Part of a small language model's weights.
Architecture: RMSNorm before each block, no biases in attention or MLP.
Each number is 128 + 32 x the weight over its row's rms, rounded and kept within 0 to 255. Layers, rows and columns count from 0. Numbers have three digits each. The size before them is the row's rms in percent of the matrix's.

# down: layer 10 MLP down (transposed), 320x128, rms 0.0726, rows 312-319, columns 0-127
# gate: layer 10 MLP gate, 320x128, rms 0.0727, rows 313-319, columns 0-127
# up: layer 10 MLP up, 320x128, rms 0.0724, rows 313-319, columns 0-127
down312 097:103105118065167150067143134116125123108113123106179119150124146184158083054108119152174115156114137120136151145130133164163117148163188087128118135133169092199151029152112139159134132130035096103139122144122136173106129159181098096135132146048129130103117141130077109148118136149133099114143079117132102095145074129159146090107065175152110082203074127106117139092122089147145139171087
gate313 104:145067116094154154126121159151189111131141116174154092149124089090107120124183189123101131093129122137133164152127090227105123136128140074111077120107082132120108121096076132087115203071144138124133092077167149161097152152124175105109140142118182124122132140126152183199131095130089083098156142104179082162123120108093112126215207135156133162153114102129134125095114161135094097144077
up313 112:053116104093173108149152107107168148115114117131147170133109147141127148131138153122108170087174137121113136168137165162197156106167188118133168161034206111105205112107148108075106107091067171156108105113100065132105074067130159084172104127104134137162130103066094182144203096131113074136104097178088098119143148108114144140168108118170130112116135137105134121125134135110145146119133
down313 105:131156108116109117116197156066085111103081088061128083112088099094149119178161086119152111140125132194183105120130097134109089135133129172129165140133099126127177144167159097143143175075113109178174131103115164101094077120087150137151156099095108143165170106073139208125195120122136108159105134106113165157126177106151182130068125135194145135111152083143124152182148158087138079154094
gate314 105:136061126122125164083086113068135124128107104175088093090094147124141034110127155112173118084106142153084130057151147169098149162117112141157101132121131158108172128113152154115158118155110131180094058129149131124099119132153175101170122144085184069135104124100129199124068152121157126121130195135070163071123125121146097110112114168176156093130088122110109122179147065133137094157067
up314 095:148083091091085085153158156150159114144086112102110146126102101134182108190132187126139130127115136122110091101159111157087135066144149117102110209134121144112130102147125109126206124188136054194171042136101177161103132142081128122168109189168132107140162096131109092120183137142142109189130114111159127103143112107119092118146139092121148126141173181184147159100132109212140129117088
down314 093:062102118117139104109139125162158131133131135124155126074082129127077138126098133155118106136068185109112165127177154148066077118125083150193153061107173137074130090057138130118125121176116114103132138091184107136112085136144102107182125125151108112153129158119137163124154118067175101124194099127080146113120191148123134120127131201104099139132127158152097104111134116138150000156138
gate315 104:112084106091111108133163122153180140142093093194144137160174120157143165108119141159138122123081102154115154148207095159171170134130169186126130112108104104109147072104118110037124152130157116105176169167123112106175181087088095127115081135056157079172164136092135129129098156093177122070190134116140125161170071111088128159155097133134123147137128110179161205112133133127081124148125
up315 104:117135122126148112130130113052073086168144068130111155088111139135083125141138103115117125097125161105136206171139181111126090107145125173156134187122143194115131089108133138138146074114152125176069121174099111133136086115172094171107155131087148098106175067170090082104119094117108122141148102071113166112138117123077103156083127161168105020109111114122094145091162144156058140096151
down315 105:147138138138124061135167135103184115152061119114125128183153101111139101096163165125146159187169162111123149176139149084071172067104146196104119097107174194165109099199103145119121117099154140112127151162146160116142074142119131170079121168148133117099138136152085188131158092119145117143112148088133111090108169108138106234159108156122120117117164083069122131130174122117054143107138
gate316 103:067160158136147141127124130117163129135117075166107148133120158116130150118150170139129125126129129116146157129116106079094151181140168108214122116080122136181152069177118152114129164088161135158169138116162087062136132098127130133119059128065123072136166082193163167159120150167189187085157142094126121130148149109072189095200110154143136153110123111052094157150180145107152148109096
up316 103:164130143160123086141120152186149169120147098104128139119107149148148145115091150083147126150083101172128140077130107118141197144133158089133181139086098063123150114149126167123126128169137165154137085142220114073122130168163132162121080092167044151145161136098108118069098166168208130077156129071110109136146090136182091119095062123099181114162135137120133106110170185102106122156118
down316 104:121141059097162097161160116178123140094148112182152087103117077156117169113150114103174070175095144117136132161131114096184111131114105160151134176167130077117114114187050081057144144112127171112147116066124135149159160126120147138083105123068128167096164135153141094143081136117109156103084055129127122094165125105184165177179171114120082129110081115156162126159100113102099130171172
gate317 109:102176142137071158116123097115177124111181131143100126124190127187101097110117171189091124174104114175123131108087163193145118111139075113148184105119125142084115126166112110080121124120128102149098135201139169126134179112079109150115093100087182157146150170118173093161210181192101136116144125068150126105164196079167117137109103100122083095087170117142112172121150157116128137121135
up317 105:058117144125142160132124158138170189144174142150127105126114149067117086116191167125171117086085099116161132093129135075165127156140169120145111202111142116148100118106100152148083046073112083162091109159131155170104180175139142102128191115126130133102126053095119133150183148093153083087130109111135109131064144074127153141072108106166156120129123178148128173108153167151150064120146
down317 104:098145131193114118121107155123092110076124093134168099151072176191141117144090146201146177151133108058073184097122153147103131084127180108167139107087101210084136153121134127114174140107135156145158180203111118130115130156115156122104152022143117153141098113164164050116183164149095122123164139151104085114106127115143145159160136106160107147137121140150148136136168119094140101148171
gate318 102:161175112094152200073138170126110144129121104125171152128114136147126174177099097074066138141061092132127031117086132117110146111144118132113120141129143145079069172040105127177128107138188095067136130132084175106171129173116166138113158091109125144160169150157136170113100149139189135124165151089150114148120110120099097137150125094169114076148075115082122113137137111191175095130133
up318 104:133162125127152070132123150168073200145113120166205130115117166169136134160138103081137088076074119127073129143147101121118153107084108146081085165087145168086169096127115111129164189104132137085086124144156069117094157130080193125097156124146149084096120145102075157114098088166142155151129066121077159095115144106121065141154157125172116152151078134125189147160128110135107193166110
down318 102:105102147089173131153164123159141132160077108107155088182125183108150214107132096155151131079096131110127118080088106117157120179155124107199125163133144120084162128086118114149166119186074121149163138148183138110175163129131075124106142182195113084121132119085172119155150100052160127203112087152142169102098096152102147095157151121144103145153062115171127127089105118145177121134166
gate319 099:127155133122188125050094096156198073131109163130104096147123162070136121115100095136082145104182130081134125115147157100158098190126096135138120091096092123108114148103137124143127142164138202161175116137105142128125109148082173097138104157086122140134121046133148117102125115136124114080096152107082080186133101144188169092086121184132033113120125104063064115148129085118150132093139
up319 097:134097132129110168098139117122144094065092150077119130170119155128160097130160107104138141145137157102091163174078089088123095137106072134079127120126117123171151125119106138102140102072170110125111167145103098046105207146146184153195115114141168123160089144134116173138116131087177094117126150127210148111194139112149110109115160099085124176079158147144131181073122120141159078199069
down319 101:159099101153083135143108189147090133120127116121094166117179122127048160152161098116190137121120105086161038161168100108099130118160112118097064180151121125139158119161139114140105148145088165065116137130137142114168157129101108099116110079111182078102171173097142140140092140157144126138200130142098187155089189119129104119152132110133128048056084123142129102124092114061139161162154